Weights of a small transformer language model.
Architecture: LayerNorm before each block, biases, tied embeddings.
Training: a variant of SOAP for these matrices, 101M tokens, 4268 steps.
Each number is 500 + 40 x the weight over the matrix's rms, rounded and kept within 0 to 999. Layers, rows and columns count from 0. Numbers have three digits each.

# down: layer 3 MLP down (transposed), 640x160, rms 0.269, rows 92-173, columns 80-159
# up: layer 3 MLP up, 640x160, rms 0.283, rows 93-173, columns 80-159
down92:521503439497527485513523532420520458499442512466492468423488453479469542523539436541504549525442489529465508533472557540470492525508483505505450420523556489496516475457505490525520540496516459469502503445526546498482575547478489505468479500
up93:539513452464493548484554421474516488475498478515445515516556528592461487491496491522533466547456492534640549460519529457529496544520499539498404554469540521504472522425468457513481477433498501515480495503540530507530516475504494534461573512
down93:525609501497470506436518456495519551474440538549488566501506470488521575478532446487473501469519411567541494537504499499555456483488486516482581486560545567440504554475405515509444538531518533521567499478423489560525470564462558491486432528
up94:529549587522554441475461539509439534506469473496436476494526500453499551467511547514582495456535485567510407524535442517520467486521561525520495595527575534455521509496492470531459538494542483539530530507517509455515460514544447484516512485
down94:531530507470449444448434506553474520513439492521498558515561479410528552541533475523499456520575522549523451487529543498549448455456548440562568496502510512497502536493555495451482528534532524466550499530532477510520507511490441505479496478
up95:432555506552559452531527526484494455444521419529542505524521553496504430491481476551544447485507483490433557579482510483471459442546572542485517457538580509405465493450475480473504484572550480581499478551549493474559488528497433479456445516
down95:563491497445449516502515521504501497499456516565518570493491504512524458480539470483418483497487485481568499438540465422523526485519539490559515450452488546500530551466554508618529527553528553529517491518499539540490592505479506541506539500
up96:561477489460569598494510452473521518556508507524484499483559557516496480502399526510584493530542538532470460468509547432445504499488449540509500500473602535543452466566510507470422391420482436494454430535548519416482567461541512479449454536
down96:474511503548473532536484583464429425523548489549503491544453513589530419576461557399499568555415526521501548518556518484503442538482521521463504506530486482472550527470471452533483471525571563504500560514520503484556449492465432519472524500
up97:480502482499502462484542514388533455487494507519538534502490475498483454516548466501519487538538537566523464401494411425457509538509544568509483580498513548581439503503526491575422480563455506466538501492473601557537527498511412504510563498
down97:524475482496503468445505465510471469499470534470476413498450464529540470544507499492584566462499562470485513484461461497528480499454560522521496484504523500462559544518477518529474417450554473533468534509481469503489529492447492496458449470
up98:485491509470378524500494499504450494495533486496502472557476459496502492443459503484498500530510519479413430576503551505599467518484404463515552486495519513419568447515482487536444560489462492416461530510506487521514532508459494422544527532
down98:539455450511508479492532564485505485510505486599533529469480495458437503529466569565457509461486443481521562537559463524451504495485558540570511515545470532546480495405437482486507502501519524502568447461526501439446472484519538504503497517
up99:520437563544492522439579380471448499473421576551449575498530472504504539506506548582530532483419494441487561466479529488554559519535491499459447469405498526469499494492505540496435442552522497484533506485556489508538485549538456513518465485
down99:437508467537470493509502466469492505528524467430498527548527508512445562483511585447485494518603478532523492505513432484475535502508494447564605587576539527475481539514454532451559490512481477506515474493513460534503552465530536394474441516
up100:477507463556636505458419517500490574523488442520437488470494487490494435491456452542527527510493489478530462529500479486497524526548528492510489540509533503567535498592555467507479538496548476495490564499545440489470417508539568521507494541
down100:449494483480443553493474501514494514518452518495506443582512530483510461454449501575557545559527485476515518543496510480520482517466510484509501557481486515435512510545449491530461476528554516497425559437538472564460506476557492537489385504
up101:534489586450535532464459490524496562510538435508577503487441531498505503527569474481537544473484467491501459524552494530473457582531468437503515493482472487537451505579560543562502496447550468506455413540515537475579464482485528537497536481
down101:515511542510521447580525483472471535393406590408489493457570528534480459535580481491474483516523494673458518549456474532509530514474502477477534498586556428457525518561545533537488515504500472513439517485538511539451515483482488490464436522
up102:527482570505507464466496413583460366558510480525460490501523517474510508531498522542498446530532497526512559523469522451512538526490553567461514441424519454464511480557519493515499459532528486423545516436476535472495484526424471486525491569
down102:492462526462571501425459411516514516542527594512479575538499441529466495447615513529429506399518493557487404483476508508520529464525505538487572547460504520475563510472578504502457571436422485466525508551460418472443462552554523436536454460
up103:502491532504465484504475495508481484499493517555435513458497505488464486479518446556511539525530512471504493520511457521557509467527487579502523527501465482520527521517519477498523515522499437550542469542481459526457472551507502472466481504
down103:475545554559462524495483503471483492421503493447514461455401487498490521496537524417560514494557533485474493508475554471521525497538454471540517488547491480537495464513577530550413523531476513484523509479470537474553577474418541469514504483
up104:525484594517534537570456459440471470537477466486521464438518521450479536486425474512567606452506450508496492463479465570434529517436521440520550510403457542482530516511557530466455460489601469520389457530563461540441440490541458478472469473
down104:490494516519483473541506524537390453520447480513517468543536478422540494447499458443472462559502403486481425546485513559491566500511463437503485571555601456510485599475543492566548474476466555463541498551585504467538506481512525522545559501
up105:451521545515513580423500470544449500436518489477471472527471474507459496448442484488476550509594517551438497433489540495498478497469454513593491486511478488498507511571503457453547530598465518523481555490501524511443492501440524493506494476
down105:446464492569523430506483439477530512533440421583531559548518507481482476531442523525553491497473495496509424486460543461544466513556578502527491535534508556571467495591541508494473460499553530482503547530568489453519471518531492474503489500
up106:517509526449507491467482517566473465531555558513498488433530519539519486461489459545469529509524523545530481458502493489498515497454480505455506446444434534440514526450550526507487493536525521537460552563472476505566480498515430474493570531
down106:510517477548486496518489468465475488457479475494506573484476503436449486525497484466519444472538545455460525474486498476510502482556466506547490520519529480537463518539539433557470509571495463495521462492541450497416487501479534475464481501
up107:512466507523488497470571505526546513500467529435458440517513542496461478524493517516527487486506568535450464470481451533534550485493524442547553481534437539478439538568581482509581505601518432480497529541501584502485483501444446510486536529
down107:525463475535468485530510575457478546488442527487480511553450510473525484473483543542531525563512522502540510469439513543472507526554482531460453576530530500510537466518508504540474526497512567512478587491521535507449498514594418506509518484
up108:406499488470460492435524431514521562514515505551447487488535535496489455517457460535489546547542535574571451461462517581452520531533520464520531522548425467496480475434552514474432498544504462550515535480511468426524446530570468496472520475
down108:466564500486513559563582430468468525511502406571489553543456507548545512512467465491563605466520526435516571499512484442501509499476554510536512543479541549522514462545408535554494495500488457461501516484480515524488500419510486539500512589
up109:523553419595451592503468437519471468499533488512492458488488506506549514481458471475492520519467490490484519544439488584582554496468467505489455549562539424487436454541538516586501489489498456493483460499513479495482496467513516524554547519
down109:526511508489498499543533563474531504462467611515519489476536469482469514525479545518423504588505572504499551604581476440554435534490532417553512555461488469475522487492526472437545577486478506508476519451422534537457517558404563518402533474
up110:513478441505510540504467410530435493522519461559505462512441512497514558455527494433515509589500514489437538552427522453488514446493503491443523541473478504570488481507573523422451484557552486470525497537571467546511438486498538519528468479
down110:482525573499531522416464512488482361451511491484484524509478508456515514477489477471489567599455491487525455535456535505459520456497453495468483499492593506543496432434517465414406499482516418496492499497476467424546551455512541520471615455
up111:559460631543510506503540446475523455474528554564411507501539494511464512467536455504499527499508494518526490583520572463537489509498505479587549493438484475530466502576560430444470482502437524459445480460517454468480492510509532481437480500
down111:562516512483513463460498522586456469521478519500421502504560468487567545483511473550488464502510548509583458510500456489518531481463511497458527457527571535466543466538492558508520475484544501503504485512475542540440533469508486496499504475
up112:491544528479497432517479514540429465407519446519508481486456545463452468451490545479528498567543504483444555581515527542570523486520512472519557450549519419492475544508498477474483538503539481536472566546506553553480454483481499453447533520
down112:542480451475497520504480517446573472501525558480531527537531441449514507481512525514466550469480486495490546527498472426515534485482566495468508483466473515511500528584502503452498475576443499475483498533492488476419582448491476482524494512
up113:441553460444505471501495447438542433480556467472477523518532514531480490461470547482357502456524508468510544435549436513515542493537513555572477579438571487456564499468542501510510491503550375487401470536530453493516528537458534376537461538
down113:493460501532441472526470541446480508468454638547533537480489435506476493464481507444585477465540447421516533504546469454576500460564521544569449549485599543529497504516464565448487555478451483460473510603534498449517600456493504490478511423
up114:483497568502453453495578462488597520426516489475463429504516452510528543495518509431549446445447471550533430469469514525597493570560465488541551482561462491602501508470507469516534436457430607525518493519510524561508525550501496555509520504
down114:458496403427537509553489476514521528455488468515511491492472418489481525504585570469516464436419480540429578505521492486542508488457543477530501451449449496480479543448437467530512548469446495472461561489454545528523507578473405457487478551
up115:482521503483551518505527445500483481433512510426513459474496510514454599514515493571596430450473483523482452486453505438458487498529552413549481444529480509471486495533512526525520528425491534532502499553515553495466501549510535564535447480
down115:515443526511505530535515482496497502510452530482468473526494475570542501527500495481518488539481518418532520452553506564496532505553518644482466506476543538517490474468481463474487490534524484493428493508480485490526442490509490455497500509
up116:532536508550489461454595514455484476476500535482508599463460512513468502543475471512517441485462532453513427508481438475467530432538550481519523530508568473513499501487470478579496493526474571472505562502518504477445522534493505519507504458
down116:454465476440443516501514493485442436505500524532545435507544510494534483456583549488495539474521437523547518505536479513453466532510584455496478531476518458463526498528501538555426473530503487552434512555531481408465453452495483430492499505
up117:451533466475420445479490465467489514424467530448424522457577543464491499422549394519539549556481536522556508540492535516508496489468486496481491448543490472453482547570478487523534523477563501511529565503536496516556545553539569480494538483
down117:447526461484438523501518467472489403451458467481482466482509523444537451501410429441487525479538593501488509543531463444452511523540419464462454510496513435515491469601529395544492577547471481502520542508439538479516487547496515533528436521
up118:477496468535593479422461492530560484489446522505525549502472544456446485492552439520457493456511486459444479547448542475514459496547505576491536526468432521511468554544500529475574526544469478583558558519501490526566475556500540549482529539
down118:532555424577502486527508450499466489513485494522504536448527481493501455435498542508503594548463512459511490519488494462536526573496510500512450521501462505509606531491474510512569537535510515524458501503494501541500571422554547467513506494
up119:543484520522410506485441546493553514542479485473470386434471535404502500450529515486518491521467475514455524496563435476545463475574545508390518479479462551537510455557499511494492591516530498534497471537468446587528549466475469488558454453
down119:543469393586515502485438441510543528479519483479559490467465464479487487487501558548522647469469487460525475412571530512498531476467533509538552549545529559539545433408459483538535441466457441446509491558439517481453512523506494491488515513
up120:534526480482522575504490531523470471512462478527527457478488455494515519453473507530444530538463516462551529498445534520544474453502567455436456475478494561467511484532498475472467553511492524532482469520496487478448452398523459542475512578
down120:460537538497471519524500476470492516543539546445475510525504523535513515453605504476540530512532537552483540480569458507528554420535455452515484515541535433576512512481530521464500490480470548482550555540543537505497565495508488455560539491
up121:484502500556477515493537535505481492578493394489479529472461525445480508470452602469536448418460476494492519474534537468485504638565493559488538419537535487469456509535565451483503508495485455478525528513477522511528562516510461530505534511
down121:532463532398595553548505438512489450555404520536403525559535358534586463442539416530466539546517570501551433470504489406483504520471496442475499542454511433516514437494467553554516528482440529538484586459521558495562498476527514509503544572
up122:529509600424482497532561485507502464431437527504484439497490429536520489543559432517487512514540450507530471479519508512512500444531540445517582449486554412581420484454493490455505468492533497483414546491558530504454490551477540461490462497
down122:471510500496516483487523503478540485504448472466516531452515446510505532494490515520474472442481580466544534469476513463516502454510498524437531467549499537498489456479510474475520496528527443441528507469519593469508532498437551518473480518
up123:535523532535548443403492547521493465442547520495485415484561528482553526542493511478532556501453487588563530523479499459442466542491578468511455528472586529459517549441556492549557526532515473495464477500528514495543515433510494518453440505
down123:477475433522503503527586533513538523501526512537484474545477570534486532460483459515461502436487529479466498546460555540442483516519538504460483538531523550510490512445491539499475460508514479504576491503485534454457430450580446516554524489
up124:455515514445538534462468487552465423524553547514393529498547528433518563520493549423440493523539463546474509557487439490504493470532500603515509536442465495466475491599451482532522519482539425476512439565503542494572542567488468530498458531
down124:519510452466560479498468472435538531444484500564519487542529432495492512529471571445511516497563491447547494532517399493470499445554574489544535497424453553522502519475480474503495507458512442511439471556545486460531504527580477504512445457
up125:518466512605497478483490428486439521475516483510450502477477432565558519531485471483479581485466536470516502476539518554521513498511431488563518459518480467493489535529499456507517529431531548496445446469496471423468486490486439571532539539
down125:497519413470436483525435471444493542515444621530538501533530507471486415527502517541468490548492496506586574455535495486518540513488499586480445478510539522519491565596555519482477515543492456592516471451476440470458584489508499476403504510
up126:486477472480474463505530473516446417492557486529510464423508546492523465543468451462519489546463486549503477508507497583552508451513499546450531464525494528559511515461544500498519579523481542456452450506491454451540507432510540473506398457
down126:489512458466441502502470495419509545516513462498536467548478429493549549467501508453522459450488519507570495543478501417487567442463559534443501509458521525474500447493454512546529434499562496427480535496545441548491585556496536480497510500
up127:563472497450481471446567504567537434470546530552503477431487524517526488504451426499571491589561474544451522551491526415518510475541391491563546452569522480567470508528546524459594457460452564566507494471479531477554452489563494532470464443
down127:477538524520454513436560504523557505524547500498561496535456525482460408495470437510522574467524533587561517520535523531455417470468429513574469518506453485494520426552532499520511436381554458508533562532536481506480485506539476474428472503
up128:520460538414581491410528569403583539497479533472395577476567449536475492446502568514415521464536486483519483476460475474462559483457583515535535483486529464457499509484553580596506510513554537501512444500485451531508459450460537463423504564
down128:482502517508561572497573477536437509584442507454446488565467452593528531476545460513509473505550512443495482409532515554512479509426482457472542463487512557491499416538506537572383403470498515488512533530447453454436499524493530486553388525
up129:504542473470450449382540548499500493472558433488484400466498515530482518599484539488529502530499592451553570513470433487561510525448507614442523525509525529467518541542472505499486495430532425474465509534485479545488487502490439536458516535
down129:492477534569500446541478438498503487505506566475491517484545529525552469421505429474504550474520519492485468498456584520532551502470414519463554569579478487429546477585554476478537458486500529557462452505561454443512533509468353536449531547
up130:502460544502437535486515518561499435444541492524526471413528519449514511509465548513536533508538554543497479484435540546497504429503500521462474495453509554464449437534480491462494486492496498537504485501488454535521486452477476521496466476
down130:532458497501469496510479511505428529446472448484517532475534515473496473471497468539518532469469484487516490493474553498440525470508504473516512540554480462521526493442522519480545515509431428454457552519495493553501446472513500443531491501
up131:472474554467542484515455518498494477451477559542465485573489529526493525486460519500500493547534427471470447520509463417465492519491507561535507516519459468511525467555435495481489575513479497470536434433568532490475506487475521442456481477
down131:480545458477459439472504489448558524526490450590465465542415493466518526521476461445530482491434521452568431465459466532428529532530495536549494494532459491480434489490458460472483514509475503497519495548524556484490537547576439417549491490
up132:522521487525562533510469514481488467500353528459521462463546494502494428484511482491478487561554478500425505538553477458489535551517504532493563482450472470493518483452465562481524490540508547514531393514418503490553487507460468578545515452
down132:466501450455577555531567547400459491489500462542573520471556480462468535405454515560508483507565516476386517554524527529486438466494452483512504494585521451495536536548466496469498587529442512517495445495547512581495454484572523489475527585
up133:520541501453474517550487494553579453479452502537496497480441552506526421484506508524476475486472508463523535502463522511462485496495490508480470517571555483481524440542491491486500533462560540458476474503528553478462517497497515466440568473
down133:547540536544518494447544489532483495479502479474575447543527452505539510525478532559491546482475491505454506494482400407506515483458464476533426515511473443494493453485507481495477540475506485452464513483508483482539521480504483448506528457
up134:425579541467548464440498574503497537496451526475541470483505491456524478467452496520458521495518469573462467525528496567539564461508493529522511514515554410533524472476466498589568503491543508515488485583513514463530470507475483510441517441
down134:478474563421477530541458487479498494503581488505558462495469528528508561541536521435470491563477443552543525562543490513541465415493445461464498481445406478464454525479441454471533544453493467535489456554518548509417519518558455541525506431
up135:547491522492481498480507500464536471516446552526486496480558483520498527513439527490540474527469494421457533502473456488493468474489520514507547465440515512514559499518535455546476520457483478540481547525477465465534540528477536447516563430
down135:468544508522493493521493476515513548487555530488537499466432514491518561525537491488530539444512466482516481474532560519519504493522496542491519550523399518456534530403517494482478509519545430476546485484473495443499501509513507467474507506
up136:475497517472498512426448522557606526513457567424501436484495507503552496564507516485531446554448441501552453451510478495441473515539535475599442542430555539479408491559485527500504512447536498565545485470457455514490528538481476553555530516
down136:444515570494466474487575455527555515551424508492477524555459498501480494485490445489496487505521491489535484511481570541426451457584507576581473559423510487564581425473489521537506497435450495573492479513504488522526460444369531449459522530
up137:531537491458481508480482534456485561492534477512485503544444455526479494446444501515557493461494438501431516480520524472447539522486518473487512549479490469531485502552513548471509506485438462514512543462502524491505517543532499495464484486
down137:457515511488508478512494517470454568479500527494489495447504496492510474567527566436540490442568501553508491450510532438488514495472465538488469518449541483509526500482478552493497505535462478435507496514455532560504512455466486505530460503
up138:523546555506537523464610511462488381468514469502481520537509515525472532559497537546432441518505524507507480455547464539580475439489569494524419483522512454493497454470533485450533480548484522499508472499502527469529478454505502548487548522
down138:481467407507461568538510523524445475530513530597477510511539498432507528532511479419492495460435527553520519532548516484506509452484424426563511551516565472451473441523543496524503456513521502587503542599567532452479514557535487479518496531
up139:478502458473459513506504483488551536535507507495520543478497455488528489479449456525439517407461538454529519451551481513520452533528498551557456485485497527500563492565555508443512586543485502509461438463464461484506543572554464539471477484
down139:516493526581504464521495501491405507473498511522508455518502469524466467536520465416558507544497519567530535522452529453502515494537558504418466470478514520497498463531519508509569479501528490508519455498542546505556487513474463495456547531
up140:498520530450497542471465472537531476560501466510478522480447462490508526541486480512511570488511514502495477536508531468516500508472521456523423522513488506496528487462527543521500480488530491507467471453546548447521544471579549507478448463
down140:500516517498482502448485498499466509502483553551517489521540505536537476439428556504495518510491498498606512520534498514476514524457439612455511459467504476522491554581502545413480584478471545478453501502475503505455483440479490409537500437
up141:455467488461470531512473519507522513539504545537480487490490474528530495488442463519473444568513476470412475454499475484540558539503493502510566468498522431383438521523524422481480524452411469530544449480506503453541590503492465519488537480
down141:534446581480519470464510547523540495503480479487555448560468494512491483457557482456521548460428455408541414453499518468516487424541489493533506489541505507497572481523526465491470495466588515527477496490588526505530484538499494557466539563
up142:514534542497510505476547509558512487524430546417415529477550503507423479505503585499568458570471482526440475484520536509507567555474496446555472463481509461531479537417480517540490502551441460472486484458432511413506522516479503509507523429
down142:480503559439491473493534573522453493437493440495530483565517486502493494499518495430505492439513489520507499454519494472473471498518492518483483578548441533447518502522508566563527483540471481554439497519525468467538480436427502525467530476
up143:504513487520469481523475512551574492557512427503573524444450495535486419507531480470421471544445487513503463455486504482480462528450467498464562444540431564482563510535463484483514496502474517471420441488477509522472496515462537536506514509
down143:550486520560505511485478491612483473475548529504502463504546499513496497503495513484536508527518533569431452444534452537520499511440502504506466446523474492507550543489509541472449508522478578490497482522483496490531518508541487433493522532
up144:484430516538468566523465534426535537572523454577475496485478517571418515596478455511447595483532530467479496492504559484480514517453454476497484438488542528574572574467504482478469543505511435540451523498498568468470481514472461553566493503
down144:458396542530459465527493443469446505473475509495536545500481455425495534557501500479543569507490507478552540524455503536547482514552562496570456498494441526509445531542533513513564425544491579466511534500495412596530531552503487468468474522
up145:553540560500517471532526588504484474486564526463594490451507471472511520540386447561485609517476507551478505523442492441527503406508500444546486435492475479519409463504426557462570533559497463477455501414566538546477578480568554559516421498
down145:462471491500517520455559518491507476541512453471470571531539520543463514491522559513560456479495578555523462506539556523491528533510453492446443543553509466430506456492523510544431530368429486427508469417423531468560527517500533508580501490
up146:516423538448386464478463394459520515432466481488457532503524476460414501498515509492494437493547548497471504507526505566468581469483492527544470570520465477529536520518560448542502495490570542525583520585401561447487492471445491502534477541
down146:459483454496557470428546534507526455503544444483514544511461495483510519412561493534508508472509451561479503511538542498565492499444464506449493535451546563467474401427497524487488475534555459474515540517472513541478506511519519483482457514
up147:512529540487477537465490495537549502491497447470491462480470436506484450502468455455494472512507501448515486468559517443521508558574539575488434507516558492499537540531480569553538527519549461531583499513511549470499499437532582544466528520
down147:522486535471463495527551469541430528453477454522471500527434486560481516426461481537441493493507492488447443459462529496511513500479488507524424507474405454496552473456490547536508531459460433474510531518477543538509498526475501481522515461
up148:402455576543500436503510490519506500471559524566528517498476573516467525422553513477556510411520463481483415483471455489439539538548581476525455510456514505516440513555525518486506495471464495513507488446460604528538484455530458563530424495
down148:587425492448490474523498496442434485541520512447388488479511475497416537490502489483483496543512450456448456511505540500541513485464465432459453510534460522509379535456474497506531549548481594499496516473474519538527556559451492517530503442
up149:501479476540454514451527507487454514517527459576483496478442487553441573395437586445535529502534523467479428539542485519525552508451545538544476430474510493499535501488558497502484592437473467449536547506475501543506463494450495586530534488
down149:495486568563599495454454504479486446485495461477539468440548526465510458467486497416460515512462429452538507486560481492568511517464563449528474528505568468447576520440499466530498518526532493444552583525522494473526535548483495479455572513
up150:497418546533482547444493543439535475528476551452543512463469484525494518495561531421500474573471483483476547427517584526489509555525526537486439520431518491397451504477516488469518431454471555474475516506513414474485507556508537485479559465
down150:474557508459460498525524507537459471488489561523448507490528493488505485537498518547524486491417453483512549531497499480479456485504484507534380513490531546455535471559503501503485450417537512522488563504446513536466531494536504508496505539
up151:448475483458563435526453450476517514521434438513465537455576531530445450455506541455489530540485429516494557518467487487532616512470534515479493557538532532497517521486471543522528512519463521508536499498419511451453425523555538582501511470
down151:488484518478483531480475569472468473480498496552504458457512552507531524521512514448551505456447500488498553503512512534551461512535491510520479452491447525476466517523496445465504559451499474510442466536479492576454536469530453451437487556
up152:576458539517428473500538513520524518494547483468511463477432470472498497504530492486510472518465545449459491511500512499502490468537483492454567470453450568504465499518500493507533470558500518531546523505506541501500508518494521470488454434
down152:532523428533508532496462459593491530475474482526484453478501480526462492511512550479521502531520496501488539579505533483477585523489481529506510538551481464526510521450472531436496538504441441480457498506558506539464545557482461525518493498
up153:504476469501491508580512478568471516485561456571524506413540383492526483499467498470535501511510449465549452528545463519478406404511493455490436524554471469466497440547551503474414585540588415550492524530537484494506439434439442487568515548
down153:469560510473575498498573493428476494563567518481452490521465473536545513499456469500502427553471512450522497504503522619407477553521431506540464512442548523494524475508446549562474456493513491512532531491523536471462440545514544490544564507
up154:470477530491503394522484497475574497417492537477546516486543502503472506587493511499477423519533465527543537502514544460466495492576546555570518512469531459520436441506533430488550556500463516500470504466507447491497454473521593570467507534
down154:505470491453481536533430510492488506466476483490497506502531464518516465502490528485538570476497481533449505486506491465529462463518479563497476519543507468510582513445469482477551532470468490472505534490514489498459529472483446469496470545
up155:509503513558495558524508548557496535568534494523489520485499568474492502458451529525532516428538522413499456463483502486505503571516431500486526603462493552512467539552546555438521584496448469553474459484490423435454508452474434519536554543
down155:523469495458445426579460527455439494475467522499525498505539518438521496529560513516484505522503535556528442527533499450540510507529564475393506516482488415572512514502453567540574547554475612428446497532510531458445523487550570502465499477
up156:516496485575435533518503523453526517454462483457531441468493490469534465447527535528541538561522475524507471525490495527528547497392466373388456514529482492544505540554545507482474554527492591464497550510543507539497489487485493487505511426
down156:527516465465520466568507454525518511558469465499483473531504499458479488523460450446483476447500473524484456482568511550470487504516470559503457497420496508503539535507414402514505539490532486490572492538475491533512512483472479535519483563
up157:516512536530557560495469520585534474494494469490505485464441465455513538496475481454509430526484508489500552493545438486488585506483481468401549525517497528460430513463501482527458489510487457462454490530478523577484474504506467524540454557
down157:571440551477479542497514473594484519460482515534510546531488440469477531467520452463491531464505478525479580493563464470517462510461495496541478503364508524509524537490538497463468479525467489509466555459506499529470570504485514502563480453
up158:458510497525482582495461520438493495492528498460489444560539522509489492525520525487573544508503536503518477440539541556567440443561446492511512490520468606500501493516518467530498467473505563472496584437536458477545456437390479455526494498
down158:518539428475514459480508509508541453436519560503558473533465498479530462475467571487530499471417497497518521511480551449516489553504562578478519487521502535490552443563420422476522544551517419563509529508576493500502578487452537539472486491
up159:491504576429472520546513455426497477461531508462483552568416535479514603564501498515548528459519553438507480574508512504487544532487534521554547545448470515452456515509452445551505522471498426521468505536464537463597438515468541532507447465
down159:497530528414555409477510476511497558465490454529573521442535534531436459547493523474424420378525597513549458469532576451521528483548453472532476489484455468432518487496515531477569579511485492480456442506461475581489565440541479463497435484
up160:510466539454544563484485488522512613528566458526447531441461576526557460571483481518471568512507461453503483513504482511473530531624522502512510459544568523496479517598478410522511526476500498501511503484524513482498503524591462479444532513
down160:522490541465514500558555446503540514517489496514496545456427506416516450645405523601441501515530502475517480449556435519542485498530541488531427567518447588441520385454452450530567465506560499478554459532440483484506500509507514469557418513
up161:518475488593470550537470419477513523503500425490532507453473508522469393577498539503526471566524559459525478478524458456519517526499502637532446514424511519546497542513441512532449527452490530531582516517541478504497485408539445510509498494
down161:557505543576545505465550548503584512494452530480554584450509485464501447473440467460552474443513455523467481495507474459511444479530491442512437469546453488415563473506539420459443495473459460472512525480467518432571432461486452496520458463
up162:481420535504432457503462493532499508473501589510501446548479455442494451442487527561473520501430430457472475549518482549530518508432568485514501550457529497536452492529522542470446464496579451459416495462468523540505482537517502536493561490
down162:560423514527545413489487503511419554528433447419502519487523615490505462487472534568502474495469523489531593480446523490505549502482554439482499412515488494463468535564548504506480496505491425525438533433533534445486483476471470447513515517
up163:508558486499482431488565484497500557519486541516534557510455491455553490502500537488544434492527482468481518492489452494542548512505545467483450478487560476456450535488495541547463528461492476503401568506520569447483488522509455415540502515
down163:495516510474431501522532495526473563468552532465492523564500534504519405515500545407542552489521426511533499533525463524539530487485483522532434486518510450449579504538515463469548562525483472388454434554575515508499606503425449511453530505
up164:519546518420509496494462407543482508495499491439437470555491470435456527454540560485526433416545468546488488430489535508496548523527464580489576418442517520532562460513531536513523471536481504472491488431439485485537457495451479503520500462
down164:580496495504521554593493536473525541461441386456486418539447448500549445508482533451566592509536522495483511484504508392475599533542504584467489451480510529484478468491460433467551564458527410439474476516497578539446425521578531554461520463
up165:558515507475576495440560485467506452474548465503605550457517483582507443503509496533521476458494518532498573533517558490449515503508523516484424511440531481546424506438506444596448500507514467540520495483421504462508523514526468509556506458
down165:543499490498535530496519492456467523492502530536533476515509471509479437453533490459457505520508525518514530476530499497488520523494515513501539505482498494534514523466492513523394531519493497464549545518460510488508583546545460463450513531
up166:539516470553529479494497496449515518425470435503477458461465478448524556513537429527509500505473525519537374468538451404506498568476549517431500443615529486529472565508520462544486526464519528496549532533524424440543441530470544485474553460
down166:470524475467490539502513518515520574517509481517533518544529485513465503517462487447489551460530524486496528491513553553506484485508475516511479535481483499479484493535444475497502459532526504516460548540492539510459550498476483533485473523
up167:523483534558463507465501542485507537578536491535441494478425522542490557474474562459489561483476448519497557471523553530537502515481558395463504536472515477482512531529455450481522495450578520516502548496494473545541449507552506508592499479
down167:437484549468443498506543515460475477494471517527440512565470459559504515495550573507511528507564555494457446459497498506432409537486354535486498534531461560402537542505512436545441525515460456510497498476520478484457487538415562417537461490
up168:570452488512526485458493478535549535517450470561458544502480484506505521501514466525478485572543461534540489512523478480485536479403572499467450531479536519466438554519426532567467439511488515492488464478516510475537422510579521507523543445
down168:524516448549495518448450501525488439514455458517525441557476524518507472479490476551495559448493549478491520516466514540476432506462478476472512494533466470468534479468459464525479528476396477485461504577466480468445514491464411480542483503
up169:459477557415415550480553467488473484527481582506488448570462585520531515484503501569487490452479591569500521521512493539480553393522490535534521516520508377528476424475500519566514414489450499562521526516503452475472417456487476542548494546
down169:507414454430490497487491476470526514538398541446519506481519549476497455523552514642448496445440444530499497488517443527577505528534538499505514454538520475540475492484507510516480470492499409487543470471496534530414448516532474537416491557
up170:463558492546520483502407476539432459514469419524543549485549448548477480512550480495506451413502460533505560529526488477428575512476485519524502458467481442526614500496576524455531533464616560497496507528437543463560424500470502461608550476
down170:446528450558476476573500484498437502482542482560588534481517581537518417518515500498543437496498440473519516503497485497506512511506514475478535581575464489593488481447466509497535514513524424469458410550514505508475533505418431507524524485
up171:511473524528489496496482510506516522475518506466525489507497498481503541506472489498499480515531486496503513487502516486483469455512507514473489495502495534527504484481481506486527499534483485519520539500484507516480514497504492481460503484
down171:566507469498488504530508490510486529553510504489458468500500556517452505472516506485488476498489497508488449520526491500473523502528521483507501462505560497492502541479551517509471513490483501479524452477487473490522506532468490531534556477
up172:517499528525507519439527498524479508497551472483520464469505480447501509490506500463540594580457465458494496471510487558561440519557533487501464416465553535524512549429462496475548461454482526465512511508503492555527442503508510506562536536
down172:468460395420465543446495523474549454483489483487488518528536503519506522486558553465566505498467452566511515520406490490488538463491498500535557449469467493538521505530538466498518483527591512522536455513526504448516494496531493510502550525
up173:487542496551451484553485458473507446481512493489452517473509460505487520472479440475435475490501536524489495467582453518541492506533543512543519496453577472501479462534526490528500562543574500540460513463503486491479515505512526499485461529
down173:473514465467505499506502544496490457465474505520471516516496517541571472530469479470519518451501521527581482585471457534539450472472372535525471534515527495526504491489401474495470520505453489476528499474551492510472481513499517578569544510